config = dict(
    qk_norm=False,
    init='trunc',
    init_std_down=0.0353,
    weight_decay=0.0,
    schedule='wsd',
    decay_fraction=1.0,
    final_lr_fraction=0.05,
    batch_tokens=131072,
    train_tokens=745400000,
    dataset='wikipedia_en',
)
Each number is 128 + 32 x the weight over its row's rms, rounded and kept within 0 to 255. Layers, rows and columns count from 0. Numbers have three digits each. The size before them is the row's rms in percent of the matrix's.

# gate: layer 11 MLP gate, 1344x512, rms 0.0353, rows 408-474, columns 256-319
# up: layer 11 MLP up, 1344x512, rms 0.0353, rows 408-474, columns 256-319
# down: layer 11 MLP down (transposed), 1344x512, rms 0.0353, rows 408-473, columns 256-319
gate408 102:118099129129127116157161152133127096158080105091134119139119127099168179144150117100149131095141167129155136147114170140169129059138138169085122082066111151115113131137131103167183168076163101
up408 103:135176199134164091123097115122140132092130156104118131148060132151143123130115155137181159145093130091119152104216117115105130132141131170148112063173127146116129172162116172120183157140107143
down408 104:097174117132116140125099118109106118115115154174120110141141128139154114163181162098130117147085112110142130172087061148149109124150149083166145127165116143173216131107108123124087159073109156
gate409 098:155152153132135087110094137115171091086195150183161078095132170065070124101178097109135140099174125114114140113118112119136197176139173170140157142076145167053161130071136119121164169189133100
up409 102:138133166085079136102129193138119175136060140092148152120070157117118147149159126149054101084107158089138133127092102149085203125123121089099173115119176188127084085107143102124138094177141139
down409 102:146141144094119127068114141121103197098083136081119082113068101135178123147152177090156108117120125169092147120142111131073087129191123106085141171147090109106125149201115103154090109122122077
gate410 099:145150101123116146169122119145095104116131088104119106078097172084118152146132117094115128129096074108123164183150121117159105172132159134118085091108115142061122174114118121049151111127063146
up410 096:087124137107119107117130083097162169106122203127168091178169211124135096142129104202136161112116160105134088137130129163112171165113099112086094146086057091112175069115165104155131084071109138
down410 097:109150145141168138086134137099189081099162100072108155109124156083128104161149143106140167118102137102123139144099039079127116104132109175138182168191182180189167142050126113130130211163142134
gate411 102:138116101107147144157127139129135098099160134125154129128176134071150187134140153062137108076099110156121104102116175155172178058115134100128065120159119175137127090128138110129094126127174156
up411 098:088150095155133104105159149125136131164092177183134125156144119110135130167129097202097106201190106125128161095096133106137133164176106154096142126127146103149170105158106145144134108111129118
down411 100:172147115102073152171090059122129129135101140069124170124153121092080040161094133124130077088164121126127163123135157156133141148117129111104071148144075146137107138147139141107098177200131150
gate412 100:152123148142102143096157105073113130142070159143138196154165147105160091125140093135150134077062078175172123172109136129152148144162157135141113139148088122148107142179186083092148163121185064
up412 098:130093087159112100148082179182182146100129126125184117083076110107152136109145152087108125230149176096116166134134115137117090109162136116172165163076096141158168088133070148100218137131127096
down412 098:130200140129075132068159116102103153095159088124160172110095089081133114148133124088136169066190103103060121175081193143106151108120138153108054094194097120151053181177051175126088080124158212
gate413 092:159069072163136170146109110158161139170202112079139116100151076094135089129116118115094107099138136190108154103189134161211110124137111125164095138152075099072069128164158144064138190138154099
up413 093:141164173095105099144158118148093085121138167177155152102130169117160089106116165079151120118123093146136100179085135117176101125093113066085086073166099064193161162136125162139114091151098056
down413 093:104072131136112118124141099120113188121146116107116123120161105119100130167166128101100144136164137164126128165127151073133146114134190164133092088054141076083095175042118181136148128108106187
gate414 097:076155119119156071117156107154117136072160146140111157104134169066191142078068152137123143090160072134116125172131151159124147088128153139163163076158114141110079163195115130134075163161097114
up414 096:127153159142117149127148124123156156070132143122138088125194122108119189077124159156138138136121172186178095116103132160091138116119127123134128150111111070140113142133085146129112186103033147
down414 097:091110132095158051135156123125117143138152110096125167154090052071144143136144170164121162199121136133138169163127139138141164055122126147144094122170117146171156114084115098126174138137176130
gate415 103:148135142138140118138101101201121081151175129166174126132138185107152148178174114088112121135131138185091097158103128137130142096135160081118146080175070135075106078104099110135090186118136105
up415 098:172194118137115165153147130139078142114120119105151088109136153178144115163124086087020118124096103155164105105116139171103129162083161089108107116170146113183179146048123069181072108161149093
down415 099:130153048090123132110067136098145080142154126095106108126136106118078152078151179177145126146101091148154090128080072060199164124086176124130120088066164136129152112120163146094179087147185131
gate416 105:197090111155125118101094147155135092080111148092150139132079085150145126137173178104092185083146133107092084141078158141127103121162134143086141142138151147093147132160147095124118141082085032
up416 107:083109167136107138120170117088120175161161161118174075112113105104160114122167113173163127137098111164124127003158163114125197089123103112128145141147161110116130090149125113133059142147123124
down416 106:136107161164156181093128135167126131128135125118142115041068130092121167135161114153126182142074171076121140104071097160140132136102082177150103143116065094131129093114161169117126162129111142
gate417 100:139061041131176117131130168124156149103187139193144133091101078129111168173108127122129135138128123130137134146178115147108119081214130088124107085101196160120171146103090083162127107113073159
up417 104:126143100203125081108136140113175138125139136150062157158168150146141127080138189160129147082157060152174110113140093123116210093167181083111117124179121156149105152084153099161128108124100168
down417 100:159138154140086138143106152133171126129115137144117140105139115125161148149125133151082120124155147179121184136149118170098103097138157120112112106181082148142147099089131122101133072092119197
gate418 097:191076148124153071164068133149101128111110178138093156176142135131160150138145140140143135126120160167172165111125110173167151130144108132204161132147098146089082104137103157121156148106089124
up418 098:103092107102129065156145127083090098089131100134165174165091131101097176123155129107134090123088153118117080154156064116171102082100164123128094162105146141122149105154163176069115090150171122
down418 100:120152135119075144117110116204122139114075169113131104135090114163104123179180079146150219126111120149096153128130071145103121131104101161082106126131172102074177114101134125087086140079184108
gate419 099:107160112111127119094055092162102117106080120090158150131070138078164105059094178118129159116151119147143110145188115117074174156092107087060098150134100151154158096138196080128156140087117148
up419 100:147120126115164133185089085142063127109085211084089137086152136147178116149110132172136068160176111085108064111125084151042101188116120064163056132122120126116149069144086084140140093105132156
down419 098:151138135112058132111096100109142162076070134104190122157120141180144066132124153125131147099147124140149081149112135167160182106124126135097093150196148152155168130131144129141110137121108096
gate420 098:141123099158149166166126076139130143111176144071051120133174120161161162153150145097144180065089147119078126138109163088111106114130152122114104133103165122138149173120196098159143157132102157
up420 099:106124090100171132182213090156093149104095079177159117101142134181157145128108118082153116109114145092138205103122175057057138155077142137138124152087047066205093096137083109139137168149129112
down420 101:056124117167081131134063119140091129098086139141082128116183103116211126110142128114206096080153114155135130116186108113181135170096104154121158142052070174098151134078131117170120164058112124
gate421 097:178139075161103085143182084110091143154218084176186129132061142124127090128125156131169149105120138136131107129185166126105152125178124140173122094086124091143156121141153152103217133158156091
up421 097:119137126113126191174119117081134162218100159079118149124120141110069145088181130088150086109145162115122188078068117138074149134147141119106113141100154120109126103128141185125080141131151140
down421 098:180193149130207099087160136147160117091142146183198138162100109143133154107067132126155127146124115151131160118153158130143131165169145152115091062081126151161117131123114108135095100117093109
gate422 101:088153097191115139147080188127195116171137155198156120105135122104119144126150130111143150097113095147140115155170119123138134105206132139140166123126089102123111105121151104164115157115099096
up422 096:176157089147105146125084179105147192122081112124143118098151119112084127112123066067110128082152114080165151192162112141124145164102109153126138086149114135130131130103150117140166123110143121
down422 098:128089107158124101103161052104124115138118154117141135173142121190156163173142105133135140105136202082133079106077152166088110138137122065046128118141135143098118141155112122076152071111133086
gate423 101:128123188102112127151159103177111076112108140171121085140175142094149135186149154126138140062111117144163124119124108087130176100158159125155133147107119127125115113110056108097174170064109078
up423 099:071077100151147150167118126109107089168137129134111151169139105087146108128126138133129151113146172136125179066099165184130170112161114123141161142126141184156109117050133135070167199111132131
down423 100:096135203167091093106163061149173148173100145129080165138194218095104156047131113120151088054107120157113112152143128130056141123119198084167109186153087120087147078129126134066075150165137159
gate424 100:139188123151068091179127122088139106163098147145125146150118135118123146147133156167134207100087171157133144101136140092153169076112160144125156165123117159084152105166186118120169147109103139
up424 107:106049149130181132131086129166162104086130167105185160188147075133172077174150162170112172105132086128172154117168125140060070167139087120106142115116180166066116124098186089142131157164174092
down424 106:132164104066149096106189167122136081146167138089103208161106103075136073180147138112134092106206117163173107114133135161148184067129117068178090158158109159093062098136154114136111146121175093
gate425 099:093081136148117171079088136139186149130100120179161104142089183119148195143122089178102119128163105069095101160079129145137154148153153111075163145129119154109104197038113086078106102142135173
up425 100:130188160147094138124104138135182121118136116160146124094118147122063176152152080095089169175082131109155163179131191130201115115142149156166112164141121108120146089138120124119138135110159154
down425 103:123160134143063090150136127105111153155166140131137153153119139107178078094160158175101131164151150071154098085194044122120124092085122120115159129094121098106168088144161108132090114197095167
gate426 100:099116110150075170136114151133088088129091112125121181161162088059116149098081106141152111128111125122117173130125128161188114098095090150137122170145131093125115090172121111052149110059146109
up426 100:109149189109157087177078126190110140182102159144087119082159158143179133158100176100183143097108172082110146148122152115115110111092093122123156137135153144176094057151103145154024201148143147
down426 099:179093163112130128093158102096138086163125131113137091185112180174086147133138177138112162158124122148118137144117119184109100040132078110142124137105074169120133081141142117143118107065226135
gate427 102:076135096104112123094128063099170078112155144173089095131118185144077104162149158170108077105129145128073136123123129120112144105102123105119187131120150181133206120172072125111115147042091180
up427 099:097108160173099185107121104126148128148131143121144122178113102132183068156123091153153119157094126104150124160113127140147155193072165083109079114091171196121121092170131045134095135091123134
down427 095:105089132156136126159123088157102136123183168155101143142158135125102132160101141093150079122166147068099095100146088113169140117154167139141137119067177136162111105135039128151091125123108183
gate428 097:173146152188082115120108123145097133164114134174184181114143064096150079118112169163171190165107097066135116154081132104174096075050101152153097099101152099128147137105098118158112099112132112
up428 097:091116140167210154158125193112139148149168091116105157076150064155114141103124083133180086126138144098124144099091110159128179083190106119074152146093149134160121075158114152188189106155109110
down428 098:116079119099073119072139090185192125082118077181079138134113162126112070159125119156136067086177203113158134073095097129072071112103134149139175201160059135172139142162172125177131136171156129
gate429 102:109147175171119133106148112118091151154116205182128112076136103140132110111090099117119114192114127135127134096160116122147121124139079152113095091108067071099184154127176137099132119097139177
up429 097:099088161160068088161202159098102142078101119104085121128137151125070099167129152134086094118115174149132101182134123091105103157130130149102108154168139133120116129143152191162193086128118143
down429 097:086172144087140076192058120147193085190160106155103091177155081118144151169101153115129184086148090096153165104099135089178128120116147165127120123163124144172131076142139091110071158099123101
gate430 104:133091151117128174147139121151118159189137142174101170108099138088090179100090154141159106043143142140158127125159152131067143165145148169154111132126155121172157098170182156160139191131041123
up430 107:128048075165112099123153107111158182175199124117154179105072173197143067094135148152145110136092137100079122080093219088136165097122170155107111154073169107179157204083141070129093135108115135
down430 108:091167083133102132081169132199143140149165167173108167136117097181148060176142171176137152149143195136185129091094159125162106115079137122192089123080114114131130180149136156140143167138145107
gate431 097:136125142134094159181157057198120076180147111069122124144148145153163071134122185134058096162187153096118105110183087117090199064153129174108112118105117137141133139180082105118093116089176122
up431 097:126148138140112089147111209151157116146159108138165187116154132113124131120144188151091141175139144106131159129125110186117143114202141141131189149176189206062132132105135168095131131150171156
down431 101:162169110064158145155104034143090105158067132124086095178066161170118126131105137122123144134166191147128140128122080127116093097148177114141121106117113108120086133015168152121139162158118105
gate432 096:093142080151088121116117126144113112115104179107126114109147116102080089112109145089184181097187114129087187128195188109099138163099152131096123128129095090133133091094162120113121137179166129
up432 097:197146155166087154117126161101133131125100120138090143184177160082168181086159194126150133102091162147112115180157109176145132094100165140171084081123119077142129161136102128060124203088087148
down432 099:174099125111085101151112156120129130110174124167152090158146069140052204150122134105168178153154180133142157108119107079154176105144133164123115164143145039091152081100130110072118107111165114
gate433 099:109106129143116167165117162072134138157168162148200167068117103198115157174098122122126185137118040089172111125119092108162119116151098132173127147134126155112130102104175131181101138137110165
up433 095:180112112149079109142164163089125135133128124157119098132162115132106107133107157155096131103144130087100049185116087192138148172077157114140137201146122158097163159137195098142144101114088095
down433 097:147162102150141196071095115160083112148099147103140133192081194102189081159142129154166081129198114112155158104180093167226123118090168135063076083114146094118104099106136099227155097147141121
gate434 101:115038084136086108148099085185123101100123164131108160166152107157131152167154113134149141049110142146134124092138130071179109149140089064089124143112128097132160172110136132114073082092104130
up434 098:182148150143147166100170132128163129181138121130138204116194160131114076108098146184077145189131145101151161151146179076166124139147166155111164111110074169137098132160093150148124130108206190
down434 099:159188092129093149124135172145116196101060085106062101176068135189114106068181181142074137149096068168081122165142168164133105121119122089112064143133120109117121101139147132098118127198139114
gate435 099:157181125082135141118118139158123134145087115091140178154130178114110123132108127031144072077142130179129114169109091099174108077124078149128166177136166143144150128157126137125181122134118093
up435 095:131188074109125075076162134052142142074140136125076118150093175109076114154121118092162132163069128129130080157111106131189160158118152066114149123136122088115144091164133146136150125071138084
down435 099:139140146138139104091097114191162134121174149124163126121165130160101168095133154142112174130126141094152120144179175154119095088162157121115162148128133165193151178164101112136106118150165122
gate436 101:169166102150084140095110147055135173081140160131110143149103124117051188083181142156214141135125113106103083153121132139148119086127189160179150115128183186105121137076154139101098145111129134
up436 103:183077063149131156141135141135125176135212148127091111127158152110126096142003106137134130136136185089135123095165148147098106090156130117177187132123137099163101143070157125108147090127094136
down436 101:158126167195129133099161115116088132142085149108075148181114153104155136119102093127118114131111090098108178077076154076163087178128178153111105085175119156184114139114150125129128129115122106
gate437 102:135109143148045116109123116147137070085122163141205132203122102095149111118141134141146132129077151151172139160150144098194176115143156207163153083125154111103108113176140106136114148155104124
up437 099:123123184140117096097105160136160128084152122143134088099137099147144130156126129110139180122162140083083159123140083121146090070148141104132088151153092177188046136179094154070175199151155102
down437 104:111120127095154123184167146126063048173146118131110152106122168088146103172156068100097132125120031175144154149155129075107167157163201113163144121077136107096135109177128140103131153149141116
gate438 098:130150145129162160105149139103190081161133121156043063147144111108126120086113156145116134167094136097210104111111100110135139168129179133173134050170148120128173175133167124118058117113091117
up438 096:152086030117134091118046132135107169129147156166132147172111159115134107172139148110201094106145158122058086146148113164109095156053111114137141146108144132133135121100153168128111134124101140
down438 098:113085096170097172161127113108151054213100127104082152124212118118136134134153171177145119149127094076109119145086128077154129160165080115087158132075145070103086088139105102087114181166129116
gate439 100:140133085150143145138115136194053105114095134119119183182105159118102162144022143122115073136131183078132111184144161099121190081104138152142181054129113135135157144147113100154122110128103125
up439 101:174169095109102059136172132063179182089184110132113145104131095116100137128147050085121199120120148158137150095129139171129153156167165130085099135095172152184066087130144119095151112116151159
down439 102:144129127152139150133096131122141082105168140098164051142160118175129149140038153113127106145140182140096107159172146181075164122097156166081119138111112133108121111179131118111117148129129134
gate440 097:161117203122131093139139136095091133154085125098122174141168155093123138136097129136151149145097133121152082182118133134187148070129162180105098094137190136108119131115153099113128151085119130
up440 092:094066116126200169139092047092161118124116149112128113093113136174097117140063110104087141115184151105138095165173157146134130147129060078124149130119054101150181145136178111162149147101103148
down440 093:028144126115069140083164167160117147120128173123152172094161093102188074103139137184066043111061108183155127104098123105180201082062106147136145125150135170113133135090054121104102109159116093
gate441 101:172190139119098128159092081136112120105102121130110093098153163111140150115154118145151107067188152148125213158145130102169141125134080144163163105154119205169152155147159136171085165111080207
up441 101:072119085143123077105156102091136089140114089097148197129181101131117135138112139119087149102099090125108155105102101131158124106114109091090162061161089184126154071134097113170141139194180148
down441 102:139151107175112120123159149154039108120111134159151060132122168134139066128096162111116119101160192114098158114130142082112104130146140122143058079132173098109137151173179145102141162087082168
gate442 101:137101124135140090163144117159104146171142139087176093110122162174117128137203110107147194147159146131121113136135119094113123127137176090149152134130175164169128125129126150143104094132163087
up442 100:145087147169101131095164131170141084088190132121107134126124135165148057173103149169117097068108129123090133100088114174139153149140050102151109153113192079097182120178119118100170094118122147
down442 102:087111121163083123160115144164088214185152122159119175103098111143139119127133119156103131165178124084163128120113155156114104158134148166162106129100137145129083089103190190149134163103119162
gate443 101:140115130108137184157139178196081155122090081124122119164124129030125207109058052165104086089166135142113159115110149148110148106122059149097169091119138154131073162131102107135167075076108163
up443 099:122152125095189035140108109100136135100153081114134128123154144130131136092146131116163141103098176184144119080105074035106075095132105115138136104103108164139162109184117186136145117146111121
down443 091:118127097152074116148147149129120155167124116135112127142101100136093123137109129139116142114111102094168147159112122201136119165109103110071079216190153100105035137150188134125109161154113158
gate444 102:070117170125122184105113152118177089121140131151170131130132131094142119146129086115076156104142106156125130153143114159167112118195114143171156122162164149054156140149108142130167169101105095
up444 109:112150146123119093139083146148136164163160105162170130133070109132155170082144137099173122140177158137160155132130129092131144058155161071098207114091152184132155108105161126142161123113091103
down444 109:131170193110111064166109169103155096139157199114090172151181149143073165133133157115118063140121147155098172187115142056076144133110167165137121129127112144147139095154164102091125091145157154
gate445 099:140100116129090154141139139143138150130137100078176098138117149102114081155213162118113086072122141182169123134100152123159152152127108123146158123123135111201133110089181105180091096107134112
up445 098:147189202130170162196121153099132140143142179169170079182188112129202156096092118111166168148165152067125195087193099104113142131096143191116169119117123142112082101137108153165131125112134191
down445 100:165096092146090122151123159115168162060129073158130159133143100155124070165092124106136089086084080132117094106071184160164107154117102133111125099090128135142139137102162161108123110129097126
gate446 097:135125101120107121118133099151091112150118181136091180165147151107114071050134119125146090158127137178148148170115191164209078112143107091130157117069083102162083128150164072063129150061108114
up446 093:131162128171121167115109111113133068098093109141147136091117104122131149186091187120186180101129110102109148152165195102128058164142097122192165139109127141089134100088083151118145088180154136
down446 093:122109081112137137075176125148094159158097089119130183163118116115118127114149084119087098156147139138078113092128131129114178158156129180157130156152132148092150124162136159103172146043158166
gate447 099:115113056136152108109106102138164135149154077134172109117109174096078139094108165072130121141126107133142077102104118129185121101163188095176134147123115078071129160176152141119130120079095158
up447 099:138141162152189122111105147191120123206188107130076127108157022124111095114123108148093112054107178132110188120131180063134170111112121099132099164104128150138178132118097113144127129069117104
down447 099:136151077221134117103141129113126149093157121143093195151159129105116152077149123146062144132105119194050099111119075113126171140083099230126144070137140105123025161138137108102129188158136144
gate448 100:092131091093148119114184134106141141123112123128099161151097143099135155139132125119099136088109186103084134130186221114150146164135164077109124076084122103104173121127147142155103082112203112
up448 098:134110153112110158102119078116103063124104105059138139085100123087123111159185130126094172131099127137113157169218126153133121056110127096102111123246124136114112143175163085143136112194161155
down448 100:153206129123164081146140155114091162131176142130087085205089119155139121188116157147109108083126158076119090105145116157192067190112184095096129080116156129126136135132123112118126157105206115
gate449 106:151101116128107105147130097121180159124143109145087108090152125202142172092093207095163150150154161129115133161147129110075128127103195093090178104177112144137151093150146112090102129153088145
up449 101:099148124137117231195115142157117142138115132113090189097141101110107179099184150125149160151066101157130148100038096078174111100130109113100060104165138117117157094128183094057100081131107096
down449 107:167080142128180149077098096129124161078118121152110177138171192154111156082100080161136141125147130092143095115118116113151104123143139136110100141104141149138163152165151150097186175142084150
gate450 099:096103185122165149138113172120170109176142173128160134183073098080137164059130126114078122058200071098115137086105178099141180108198154111147112079153183110095123149100082138119098092053152116
up450 098:148144148141170059133115138100119135117109146108109154096162097150105136125092094203095131179118169056134138185215094158054126139070155140117112094089063073076135167171169136127150129121141104
down450 098:112086122168109193074109195125093049124168132112153117173126081044095112121121168157168066127118102158179146112189131124195142152116165111142134169108101094107069122133176152099142156188108125
gate451 104:152088150140067141148170137110158101111072133166181108087119124098155094171159134110132119154076099095169137090184118180117110129146157091068155070148122125129164103106135094132102110122165150
up451 099:189102127202118103106091122097125127155127190130147110166141114087085189140129208150090125159167186160146138170153074091191167109091075157121128172142128157174090135125117087140139172142114093
down451 100:104116178121184146142158173109128055113132110091124095117135132173148091115160137125080166108131089190143131088093131100133118129111132157186143066116143150184184096100169157102182145098124103
gate452 099:122144116114155169147092115172135134142173118094193201147112161121089080137098084054209077136152132125109094113144167113110079171138158131122158123142157157108134045123133149075151110120168174
up452 098:109143164130127085181156153141091138184124107093124134138130156122128139145123181070209117119120150086167142119180145115187133130109147054136125129094143176205119047131172145150150083086137077
down452 099:141168096131105116070132143140188111083077109128126118127124113205173101190086142130140071132113136135132140177103113157081107193128165074096058083132169103080163149126135150120135095104119173
gate453 104:107161177106157123104082073117099117166118135122111147129102130125175139145149147086123113150032064130138136173177108169147147117130175044125082104148067068133139102116143123142150085143135130
up453 102:110135127177092102135138149132133151125156101131090109073143187096145117159133171094105166056184167175120109145082150134138051152115118120142165133156133153198057128122106151121160099104070142
down453 103:037122050147067179111061143110116104138039122093139112127108130127114095138163112016106154164142108101138182130150105112207143129173069140139129077104137163154110072109165093092188100117151094
gate454 096:168190140172103120081185145117134083110141180142135205149111093142156130136170125130097120145153115060131176089117150122084121098113122127101077142121100175131070150086120127106162089149111160
up454 097:097144189132113137107088105209095102138135153136102204136061114108146200132102133118156085202140054059137159213143110126149111137169085183149093138121069098091081131091144135166075077125093167
down454 095:136067074124149117187081141114103155122149107095116124105133115121152071132166126120124116085136169170173105118097124147204182079128095123122110084090153156131168103168137065118150158140158155
gate455 101:115206149183130132139133127115130129159161134164083183136103194127159099106102134159143127118101067166168112124140171095146133077161118144143188106109146173046145098114108175172137157121113100
up455 105:126147089112161187133109082108171231166129128155155166071089153075142135130098130111120062133179105138163077104094131105119104139141127115117098174122139139098141129127051146171087130143062119
down455 097:110121102105133114144168134151102172156070171158111149106176113084078076112094132131108150108094109151109111085133090098091109094111149142138107070165093103141206157145132057125137129162151166
gate456 099:135143124077100114141105091174118137181137130193125138117108184092093083098106160173119127178120135166117175130145085133187114159177099123133089126153143104070092085197146088086099159184110135
up456 098:171207120120089174074106154196088069140135093130115102129118217132071122080106132121100065120166119089170103122151095099122197093120170085127094149124160131120141148095100099124161100104077164
down456 097:126134161128170146157171135131152128099047139089140078103129118153132140163153111183165125128113142152087126156119168070098132148104176111100106151127103177126189141062093092120101139174097129
gate457 102:129101148157141126154145094105104117093188191131052141148144097104099123140134113097131091116118119129092138124153145142141164105198181122122155115144120158168185140157081118088085125186115134
up457 103:139136071152126103158117166116112110114135131116083159151112161131084089131111110165161135148131152103142124157163090081114108122157178106127137120129164153131131167114189125146158074143085102
down457 105:149099117159135179115106120092160126133147121125133076101126175123131095108099114163108152126142041187141150101104098174157131165155087096097089055169129157147168161140185119137126210087168152
gate458 093:099143133163127098156180036194159112163113120134125098124173121145124089173146094132188156146090071108155111116121187085175121136156106067120104136132139185127140080143139114102123130148060153
up458 094:141132155139158097102151125081118129106126110132119093094188143085138093131115167175088139119138108162103139145112105150121143150179128081075204094134165156118156132121170165099143150132131086
down458 096:116144130125152141077132123139146141147198158145147161074129120124106161113160073139152133154134086070114120067084166095125172062152114119196115122093127153110139143123122135099131094180093127
gate459 097:154136130148129103127033123124180155115138150082114157120134148154105116146156148173141129150159135176191062124112116112113108145098076171130102119157091119085127108129114116084132130122110208
up459 096:166154142166065098114131129107148119124082095175155118185155128073123137145185168159108128179114126121160087200180136149150124073114176133144170110147155138129094128128119125124115131020155123
down459 098:124168036112146116189191196101152124129170135112131176120149149116139166104104141082156134043149126078152152131065155165083111114078131134128141150129123172062166139087133124102161148154099132
gate460 102:134101108114080081129096143108126174147156123136146123147128125111199112136167144120185149135162146129132131123195127122124073114156087141134140113145155173070116189122181130080099110086079157
up460 100:092160142175172068165172145134094150087143138130123145138072155158130168119162141136109132093144083100138131091106150121161120112154136147127113097098079124122091079087161145151109149116126164
down460 102:133162138101121219122170119069167125163141098144158100179096186130121204168108103197164096174131049107109143150103115086139106173096144112131091153109086075165050153086130113157124153110123102
gate461 095:165083119098145103117140130135047120086175096147144097152086130133163152185115193098143106056124096113179132166156153184117138115110101161116138077113168168101160184103091119200156137116169152
up461 099:109152176163119120127146112179047127146073138150226131104168135110118119094128114086150112169055132092180056138157092110148157161138150168059145125124143129131082122071149128152108180131109063
down461 098:133156134098131122109115162069153098157105117144139155143096140125142165119159190124175138187173142104092125091154132136140056076072106135141095133136142122111132162155125130126126171102078188
gate462 099:103128143125164136062106143083066125126137111097123189142121134124126109126147124119153161157125112167131091160121126075098100161124141183101115147145141163141141184154172138160086091127128128
up462 096:121110075135165083147176139091116108132152112145104102112089170139170122125094095116136058112175158153141124083106140138060138087112134103163073113136137081111159097152031135118061091161097134
down462 099:121139139125125115075110133112155168094092076118123168113116094126085143104088150114137227127157070118113165128146104102108202114182135131140168138105159167114095149167170145140111075100057082
gate463 100:107090140135135085176091188094126222183148152127174130160146167130159171097155138086124125144094085076112153146098125151111145170114163114120106084133140144105047139089141142161131136099144128
up463 099:121167093100134129015130096162137133084157085075117124126115086101094108126093112188172120067110119129120124167158162143089105142129115130150101113146136093146094172112151154150129090130075065
down463 101:134097077180127148168113127106151131134085173120062136087133149174128060144138099115109150195078085195056159094101111136102145138088101147123125193135164170081125099133168129095116155113143115
gate464 095:216119120087116078111112118123168093128116045138143090116154144132080129097129114135159182118108114156145140169120116186087099125145120121125183056137117185148139108151168143120095078132100138
up464 104:074152106105160126105176104128092159120099139101126114076133125129115093122162171118160114114139089125120168079097150117086127141109108136109112197079153098064116134104115142108142113106119129
down464 098:131133143109142126098131077128136096159099077164053094118185093151097155141132079117125128110085137184084167160170116152140155171125185134147122124121088120107082142155097066120077142140125150
gate465 099:151152131161105157112171133168163103152135103115097086178128132099178103116159160177098166099124118134143147092125111154238153113150115123116198105088091100101119090141146110121145119087149137
up465 108:162167146127095129170175162103170143182143128166151145112157121101134113093119093152157141086154113143175149142115076173143102124093090119136152166147079066159153148144157123114123131086104133
down465 104:130123136132162114191100142128059097122100152165136126152183143111086084124120147134149157077140099135147121073134103096189048147208124105153107166148155094156205143130120108134152123096105108
gate466 102:173108102194170066102119157089100153101138116075156080087110104123090093031121175105097148105087070120131112102162099122153162115166097112163129137145127098109160100113174165124134091073141147
up466 097:134157140120113084147133127128112132154135165084085177103129084106119101094098109140145128121070079148125118158146107148103141168163164134157167130086131094068130130148168174195167111140173099
down466 098:161085178082129186071080119160136112079164188168095118130146160116166202178121148142153177109145203141124112109057098167165137122189157132111115047142092161152077107174155122140121136144044150
gate467 097:096107066139070107135152142072157100070136182088046143137125127095080171117106080058075167138139117148138114103122151103188092158157097091115127137150136093133089121080137128093127065113108132
up467 097:127115130174051119173088131097127155097131168082081156156157165086149157143115189125156146088078181116123144149111091134098085135134130082174072134110079112137143089098105161194173148102095118
down467 098:159170121144114118102146153104165111167140104137142169123164148177147086149177122163195159110174077078143094158156135115087153087108100147143168129140127160121195147150185092155156141174106168
gate468 101:134141164093065078122142170132088114206151126088142147137158126060157131135101231115183075094133152164103121128175073108137057113143157155144139105122200126178115137114156167104179145114131115
up468 103:111065170105119103124114101091124164165155141122087128123140112092100144160154161110125086097114146122188107104134126119186144068109095154091170084085113144083122186126129134145111141180155129
down468 102:148121096127109156146108159163128102097146138089118140117163091138149183090172134088189099104165109113106169205120123142125136153140137148146083133108120139107130159131129138149111103119176054
gate469 101:137174131164092131126137170162145191125146158145098127090134136113165195081079136135111118126173090129173062174147095141139146107113072071140073045068099166107147071155107095191155102163113120
up469 100:118054109118110085119133090119097176161098076168179112120177146133103145167141101145083169100128144126098146065160141123087117195143114051078179119075126067152162126167125100064145073098163111
down469 103:094157144143114141034116137148176062111129111118123159106151155094127101120096155132124168120086133110139140114112102108085142077135156114201122125139175097109156105114123106071100163183183110
gate470 101:128125143149170174142134151161080185124090088120161095205118135095177204174084123154156144157176137103119139110107104170116129126146150089125097116146147118121146111084089085109117095136190164
up470 102:128120134154098157132123098137161183195135143102128107142116107102087100104131113081095084122123163140059114123114146194077116146156154092134136173143119125141057150102156148104138115076159112
down470 103:082136128115162176094137152137198162098126128068146093173114159160153110117168171120133166141136093172088148129123119151165137109150080130208109108130139142075170125151099143161139136146191140
gate471 104:105089156162100121162133142189143128148179100142122104162114096118126125146148110189124134120117147139139096139157154169139100087111141097183173119142100118140126155093115108077122129076123066
up471 099:173085118084124103106117135125072130140100088137091152203131109117095119118180154131115162166131193091177069121103136100099193128122153121131189061117127116126127126048126135122130191064156065
down471 100:131141112107111112156118116110092135114141166115090170101161130110162178165117154132187098172092114150111130089197132106162126092124121149111159191126102125148089070129154199138179131148175127
gate472 102:150154119166117151122134131135154130120157156151148096162170128129159124168108125125157186064112110121158179124130096184080126097171160130186111115126059095118213109143109077119173186089117148
up472 101:110151122151125086132160037120091112217118118159167128161117142090126129152129143104068080120106181148067095101113127142113080134205124114078197133140151178147154066079113138069140137128193067
down472 096:185093115096093130148104146179124142135117110111114091056098133154112118155052113109178191129091083113172120112138084145119152117153116081134157106178149133141189127178118142119118186133086121
gate473 098:066089072139092133140087126105132185136147090134168127124121090101119127106100129109129169124122140172163120126148166121122163156155119189155162136165133100107150119106127108070154159128138143
up473 099:138186079153127107074094104133061117136117106101156110135142129160154099122150123156154139102103140130118167094106126174147091130137102122162104156178112082105139100142180090118108102148146023
down473 102:118130117045124138130112114146154114077083107133173131132116097124100102130133149083124065138114155138098092131138094114116138164097121097122123104118098192185130088149120101133163115145118141
gate474 103:129092172114110133160164169109183111107102104104115176135110145099164165113148122081088134134125119118121156107153118115175166160161180108073196112147148089120140106187172106135149059094079139
up474 109:186101109084094118144186141189134072161150117141119125180184090140193094116192109133079218059165132174099109111112127156104179083161085129178148146120172136117117107098103044140120189129134107